config = dict(
    n_kv_head=2,
    activation='relu',
    norm_eps=1e-05,
    rope_base=10000.0,
    qk_norm=True,
    attn_scale=0.125,
    bias='none',
    parallel_block=False,
    init_std_qkv=0.0381,
    lr=0.00622,
    doc_mask=True,
    dataset='wikipedia_en',
)
Each number is 128 + 24 x the weight over its row's rms, rounded and kept within 0 to 255. Layers, rows and columns count from 0. Numbers have three digits each. The size before them is the row's rms in percent of the matrix's.

# down: layer 8 MLP down (transposed), 1024x256, rms 0.0682, rows 458-504, columns 128-191
# up: layer 8 MLP up, 1024x256, rms 0.133, rows 459-504, columns 128-191
down458 103:120129106158143151142096073185114163156145092141140136141121136135122109132113124179153178130110123110107124127125107158126152123102121143206097102146135108175152105148113106162126164115104166
up459 094:118106146135139131150164132146141138100163134128090127151138154119105086089138127114162125125127134161102208122114156120142116137141155123108073147110078149172132169137140084105120123165135140
down459 087:135144142143141123147109137122108154153115106141150132154123114123116148119181127169134114127141098116113101159065095096144107114103116162161167136110129152152122132121155085099104097153135147
up460 094:106152148083116136112126102134126128147127170144171166135075165134109154112091165105076124162100111124112111091168099121115128123122140139122115090133106123094131143130116129145135139098132136
down460 085:148117134096105151126138125118156106100145105148123147101106136162106091117138115123135160119118122080120127107084096170127116180107104128121074108117107121131134106132150149106131106133125144
up461 101:161131125168149134109128071154112127137119139154134141163115123113133095132130152143134144171135127132091099107138143197147132153050103182106136139143090137109108112141115065093154115116131100
down461 106:131102147155141161097141109100105116114173126101158138113094126119157098120120201102158143119137118079121116133128131122121090110110146140127118088149104150149118116135098096128132080102101123
up462 101:123180141139107105176140085079122109107178106119126189154130132103142156158070129127095138192078147138122093145126129117154112151137109155152105087123126159147126161152113123136123093089117126
down462 108:123138125105097116109114103129147114122144090132127120095104134183137144144134121124069105108112128143148135118103203111113119118156144117137144150139129111141062124133173095093084121101149172
up463 107:141132140119151132138113127088087136124107121161146168142103095128114134129118084142146120145152128114157094139100120105113138123129122104134138109095082155108174129105141102115095086112133120
down463 111:123098151132141142126101119098146134117112156130120099141130112120134132161120123149153104105128136094136115185118125113098112094126119105108095087164107117085137125171089147133124153166107159
up464 107:139142103152098112129139114137125103116115122187094162114085121136150110142146141102106180185154144189096148135136117095130125140153096148153130129106150108166148149143079130148145101097122147
down464 104:099117162117130082157124107089114117187136123137131152118132130147089172104112157097127160173137123163098113070137102072119162158112079134081146095114134104096159078146119095194180132168150141
up465 104:123125110146158155120131118091172149159171116117121107106184145151070103109097097113128117110106108100110099118103130104141123164156105134101126110217120158171127132115070141136067123129137136
down465 110:099112121163128110193161113135145120118129148156152084118136088177068083122130143137134169098119090114133127112160141131111179171146108176145123108188139156109096115122109133102126110153165137
up466 095:129130134135117105160127109104130153157116152109147145112164152117117124115123120115100150090103176115165157118107137102117115124111145119117113148143097131122112128103107106146126120123060118
down466 092:137144139132146159140167114148173172126115131119127148127138145072125131113124100138088162097137143113166146156148104104155149113101102154149141126188124135112113121122095098142117164104132132
up467 106:108120153160119112133163119155143094163129134076127172108148131145105090166139112160172117140125134165123136138082101138095167155106183132151112125097131089156108130108159145111160109132108132
down467 105:108157106130148131104116137131125102176128138092127130175112180149116106142073121130141114135166133116090127139142153141089172179168134130105095125133143094124124129141178132100150143134103113
up468 091:108147154135154154143138137155116172146131110113124100136100133130117172157153116113137143119131133117165075098126138159135143143129080127150097115120127130172130128176128129147137147175133154
down468 087:145124149133154104128118159156112138089085126081129112119143154167114161135122090101101073108126155137136128150147166130131195181148128143151105111115080117110155096132138159123155112134126109
up469 095:115094122109132094109115127116137115120117092141120217091142103141119083139125096137098121086124139143143113151146147143102141159118115163146138138117119112112142101141151082088129155126158114
down469 092:133110130128136094112097138122112117145107112176075101110118171141139106088123126107132144180103108124126125149130139116150131082105089100189102089125132122151115130161101155133118138149127107
up470 105:092134138149154146121110146145138135126083139143131114120134087120147116167126170093103114109090127111170126147081154126110135132141162119143120146110092149145103096138104136115155146110108089
down470 103:119133114098120132124129089107067151102121165085130131156124106156129121123112149125059155131162139128086137130105135121142187111133105103090130154151139144145112105121139121125141137142100076
up471 101:121138147127120112086122132089132095144110112182106141127117097130114142113089118125165097141148134105138144179166112119120170132105090101136128088127165135088150139132134113115157118126167117
down471 102:101141119145149131116125160103133124136116074132120165133091119070153071105106137133165094141137135127132143121128106120125139143134081083125138147154117145097142124109117130107175171169169115
up472 102:144171093185094121123165113081115104099133124136072127150111113118133118171127129136134089145144151130134088129112151114139139130145122142134106149114123089145112165136110140155143104119099151
down472 099:112134139144115139103120150073093185141152143136099129184127093089133130128175136113138107136104145119090094130121106100133167122140132100149088128088152121134126136128132073136111125145071166
up473 090:128132114133125102148108167111116115127131095116134125135104078112137095090159146131162160122129123147167125098133223168143120108139112083084079135114158157165131130119124143122145126157073161
down473 093:118103116174126122091116066123123128097126135144126149104124172079116166144161148126149143170077133133139148123189140131238116106150147145135174120131180114110134108095139127121101096144106157
up474 109:105162138111158105199135130093172122153157139145134133106173095110135139120142109130106139101116130111130145100143132189180151091095118126161153131135130068145163137160129108075155100091116125
down474 103:114145119083111144157111146104105150151105100137133153077099101152100144079128121124138153108120107129089107135131149120157158102115112126161169116122085109142100108121124124089152136144146086
up475 098:143127145147134097139119132157142107132135145144075126141103072128124130141054119098112111102116137150142170176111171093128110133105090099144142140176130117127131133142151081114087115103170132
down475 097:125124137142123155121131132126123099136089144106083115099146126103136165140111147135170131151115109110113173141106163108174141153117120080113151142158151161094115142141095086141116155084101065
up476 110:107146102128110139097127124112130123130147136125113158122122142128106084118133182157155185120105136123138141140159120090116131101152124122140161107109106124107092135137130114142118126113142130
down476 105:102130096140162133130131119128137105159106074131131101107094145151111119123115097140119120117087146075145150124130105164079151109113138145146100093139113132109144139162132120173117096113146121
up477 099:146138169085140157146079103149114125124148122153130112090111135149156112148135108129171091103108146152115125134127136147149106123107143127114101150131123129129143126084102137121139144114129155
down477 100:138077156135075167142060141130113115128120129126100158162133124111126099146146102145177086118111151139146145185113106153174123115121115150128125118114139121130114133142135100098151118084078133
up478 110:140131106153135109127120122163118137111161164127131136075157126149132092116112127161175138130130136113120154123090162124125102169118111096109133117100159105114102146165160149119168102148095137
down478 111:150096113130113116137131146142118158095100178098117152073155129131085135094144123162181116107166114140120145115104112116127155101078096116130096117094105096081110137142149115094145140134119148
up479 100:152156147141159160183175116139162109090150116105104150113128146124123157109124146106164117136152094132096150089103135142153155143146100114099159171132162162111138124124098090116142113129071130
down479 100:139117120128152112106155133122143096108148140125136104134121072128138156126175090098153133120122118124135119118159093165121156136146125129129125140114182089180148126116118148145122082150111123
up480 103:152155143140151157134197122091115123174078119114123088134110115161131155190121102107100121143105141110123167124126151139154164116130138102117139150137114100145146142142113138109156103123138106
down480 106:118137112130073129160120188128106120092146119112098162151115132092109106116169115120141071151158128118133128105164111149155141119119164078145094134144135120177133125121131101163109168164121135
up481 098:096176134139108167105116106146135123096155131108129164177148096137081128172113108114137123125124128114157141131152160081128082141123131100127114122166156104134096111076124117096118134101147143
down481 099:126122129151114159138144097102139108139137085099139132160120070128155102113104164110138140125116127104126105125128152129143137136123107137104094122112147119153168166069092159116117142137134154
up482 103:069134107165100126134115166113124132142127118154111103124133119084144120131133159088131086151103129127117138109112088104129090117107102135078206158141116136187129128186087135135136132142125162
down482 102:113143124172090151110089118108116131127122067138165116147106122127094152113107107129148134137122153112136129123179099161106089108123110174076127119100157145146113125148123128115122077131121175
up483 102:096179142120174148123128133154158135109142115175093143143126102093102083096117117121145150107151127157078106173125139140121147148129093124132182141147117148141148167123137083125119099145149139
down483 098:161125093107091124138167112108102121105135136101093171110107154136124136123078107123143134106118165114103137120130106145180134121150116131116140142105109116089110118143105103140117131148140137
up484 109:154132120147128118115115080110126105084091118117112123105103158132129105099081131110101192149134119134101095110138095145141112141154106110119136089120134136110132104084103128168157100144114119
down484 115:118128138147071118120134109111165132122116108082118146117125161116132127132092129091150150125120120162119134083149136093105129153146151123113148114127131096150142160142118139065148125114134152
up485 109:136150155136156089108151145137145101140077145081149144154143148135109222096108091135174134151111161182108115128171143151116153122127121119140136092128064166135059166104084127174164125129123157
down485 113:136170149132110082137125156082148119073110146112136148160149156100157134136135145123135142111104131115147147148144136091118129122136119082144146133142125144070133136102113079116110095156185114
up486 098:126118118110133090112100097170105161127075122161157103147093124128115070159172153122156166127060134129109110129082118143122112108104140116103166149106134117077149141125133083147117154100159132
down486 096:121125126110120099142153132105135141128101132099131090135089108140138159096123144169088103095149099131144112139128142097058129119116124188120125169122118134093135110104097124121134138126070176
up487 095:092177138150132109120144084123141086146103115152135109100085115103149099124111135127125104131148158124123152154152099111150113129099162131108180155150114148115077090090118130118120154111113081
down487 104:123134103099110129129120115189093134112092142133151158123161179114163113158137138134156095142146161134182128129115148141124137121123098115099090134138128133151107107140095114099138123125138097
up488 097:124130148124126123117147139112115092138102127121098141087160135118175136127119097099133122081080160134115126113089143116146152139154133128108111118140140119129142149160137153088025106132090117
down488 099:106154140123102115098163114112147114112135161134121138131145133103123116097102144122142116112095118130146141166162159147112120128135143145148147148158095160118123144160102142088137188146176096
up489 095:096144133130132111104135139149116164123078126137123162110107119123133137135127141107088107107137101131141145094154114122128048100094116085135130115164135107161134132142107176138152150135125170
down489 081:144121098121135146155106137154137141106112134166184092159139143113111182143182120161139119113132103140098119128127129086218131127160130137157144132059149174118131098147160107110170117139112098
up490 103:079121176183112107093151125137107152152141134125108112113079137186089126124150129128146148126108135155120140141124140113156165126154108076162112128086134162149145158137089146122130100121118101
down490 108:109089147132167099110134150125084192133081143125113131134094167143128114153120164153085101118108121120123168142147150085142126088121127134189104118133127150150068139130103141142137111088139118
up491 106:093111104107143129132129098146095080121096161142109142123137112140143159184138169111140157151171134107138123124083126149111127144143115095140161136163129114162163129080104178151104127087123128
down491 106:122173139109115111146149122169091136140132127152124156160105138084110105141111129123068184129183145172116102111130094136163106127124151145154127125143133144142139153087121118151134095141126134
up492 101:153129147130130125158113126093167120167127095103132119111129146165154109109085126113115129096145147103113127127114106164102153132135125148128102145148085120175128149135138132129105153182146136
down492 099:087135110128078127126170112131139141143117123140111116102128109163166130148154144130110159130154109189117118140104157133134164112092150135116120098105104120156118146083105117070099106134125155
up493 098:118107130164142095153134084128124166142150114117120143145156091125079102094147121133111133086122145149095079112105109085136111106075095159114125103125106128127152138127136125074117093143143128
down493 094:143142127123121135150112096133154131099129121147123177148115161150125148120217136159161120159094155131124155134125108125131090103157161090138118114088135150117094062179090146127118140115157130
up494 102:145147154167175152116157120140124121138080094123123139137156129097168116150157122127105111100119176140135128147122155098126164120111161130108116153138160122126126150117106129133176149117144120
down494 105:168147116129145123120131140164143117102153078130147154062119151122090131125172137145134143123164097131153134139091125122147086137139134111092135148090080114100162186154160100125110116110122126
up495 097:130143121124155120148131111120081154169157103140110155112130141146130144108145169111109095119136124156091152140097128170130117183186126127122113149167165133210131132114109155134147175150144128
down495 094:090084131140132140127146105175122081115102116154157117138137143126122097137188150105142102129175142158137132117135137156176131110149150114137150093117080163120124120110080111133137088128141089
up496 104:124142156130110107106105127124132145142128122130135120151144113088174119157119139141097136167151129165124140153170133126143158115127102135132098129100103100129129143083136135125026157120131130
down496 105:132136136195135080150145100142118114140130092112112123121135170131121125106121116144106106175162096116089114109096109103110105149175121089159141143061090122141122128127100155146144134148197097
up497 107:153155145108122063163106118155110107123110131142169111138140129158133186152102098108115101101121107140102122116110109137153138127124136119074124155078095120145119115119149125117058115128110147
down497 108:168101137109150141149113150144147078147074134188109149130167170104141136157120106140123149132126105114135104112120111100113138107162129141161126175128157158158113129168133128159120122121107125
up498 099:132086114144094133111178107110136102196112134154149152140109098138113130117119115129108132130074119174126139129086135124110143111121194128119125154085096129093161127105121149165140113131137128
down498 108:114127142158101131106111109136139081144137072151124184097149104146092108119141074129108096091144125062163121157130111093139142113142119136142119119136167075066137168112136176120098110138123108
up499 098:108139141134127108162148141121150149116146096160095083080145115166119118162075126111064147080138173131092133095132144156110158115117129136128077092115079152125141085146122142134149103117114140
down499 102:073147127164075120158124109149072104119135119131164130166118157131118142134140107142127126081087166081143155122112099140094103098130122166146099122116137128096146133161124122126131139110122148
up500 106:109123152118187145130107139113090125100121102136126111174077106104142111090109200107130129103134125111131129168136142136083120078152136154093106094116148122112102122068153113129132136120143105
down500 113:141121141177126109107124094120190112142154146129086136161127130132103147126149128125133154094130095122130101093153158139104147070151125135166125123137128121126117117130192143138130139096161121
up501 104:122096146135099098099103119103114181142141126141121176122169127059071131128133133181149059162140101117122129113104132117104083133137071119121135146086094148132121150140161121115150138087118090
down501 095:118108143155164152125126136116086098154138117124147117150119124099115151146191145137167107126121114127093119156132115205132141197110150121132079156152124112154077140132114087136171120109157120
up502 106:131156136145149105120159146172077130152130118111089148141138101171104132111143127144133153127133116146120170132116081087123126179091109153154152143130120117115123131126135145130117110141158109
down502 105:131125163165126136120117086133085129140107149130084156144124148112098107130125148108144146145097120130144127145127089156087091109185136125137089128112095115083132076143106105096118064127136089
up503 102:121109134124113118149105142115162105133128131089136160135125157116175137122120104116130129112109144144102072115125110136075150169113119122190118138130122132150130129137105107123132139162098130
down503 104:148113124113142138144114118136127135149080158078117176108092150145159085075146148114157116148117125152106125115135082124152106112142120178123157169152088114131142104169165110130151121151115151
up504 111:103120100201171158104096122127171139103129112196127170121114093117114131126072130137106122138142171098145135170142138121135149129075135149096110135111165130129141117149106148131160124182123144
down504 105:121106097135138149136149100180138116124123105153133122125094129117112124123113138146116161142132131115155143150112138138141118112151137161116129179183137154148123135142082152129136148150122132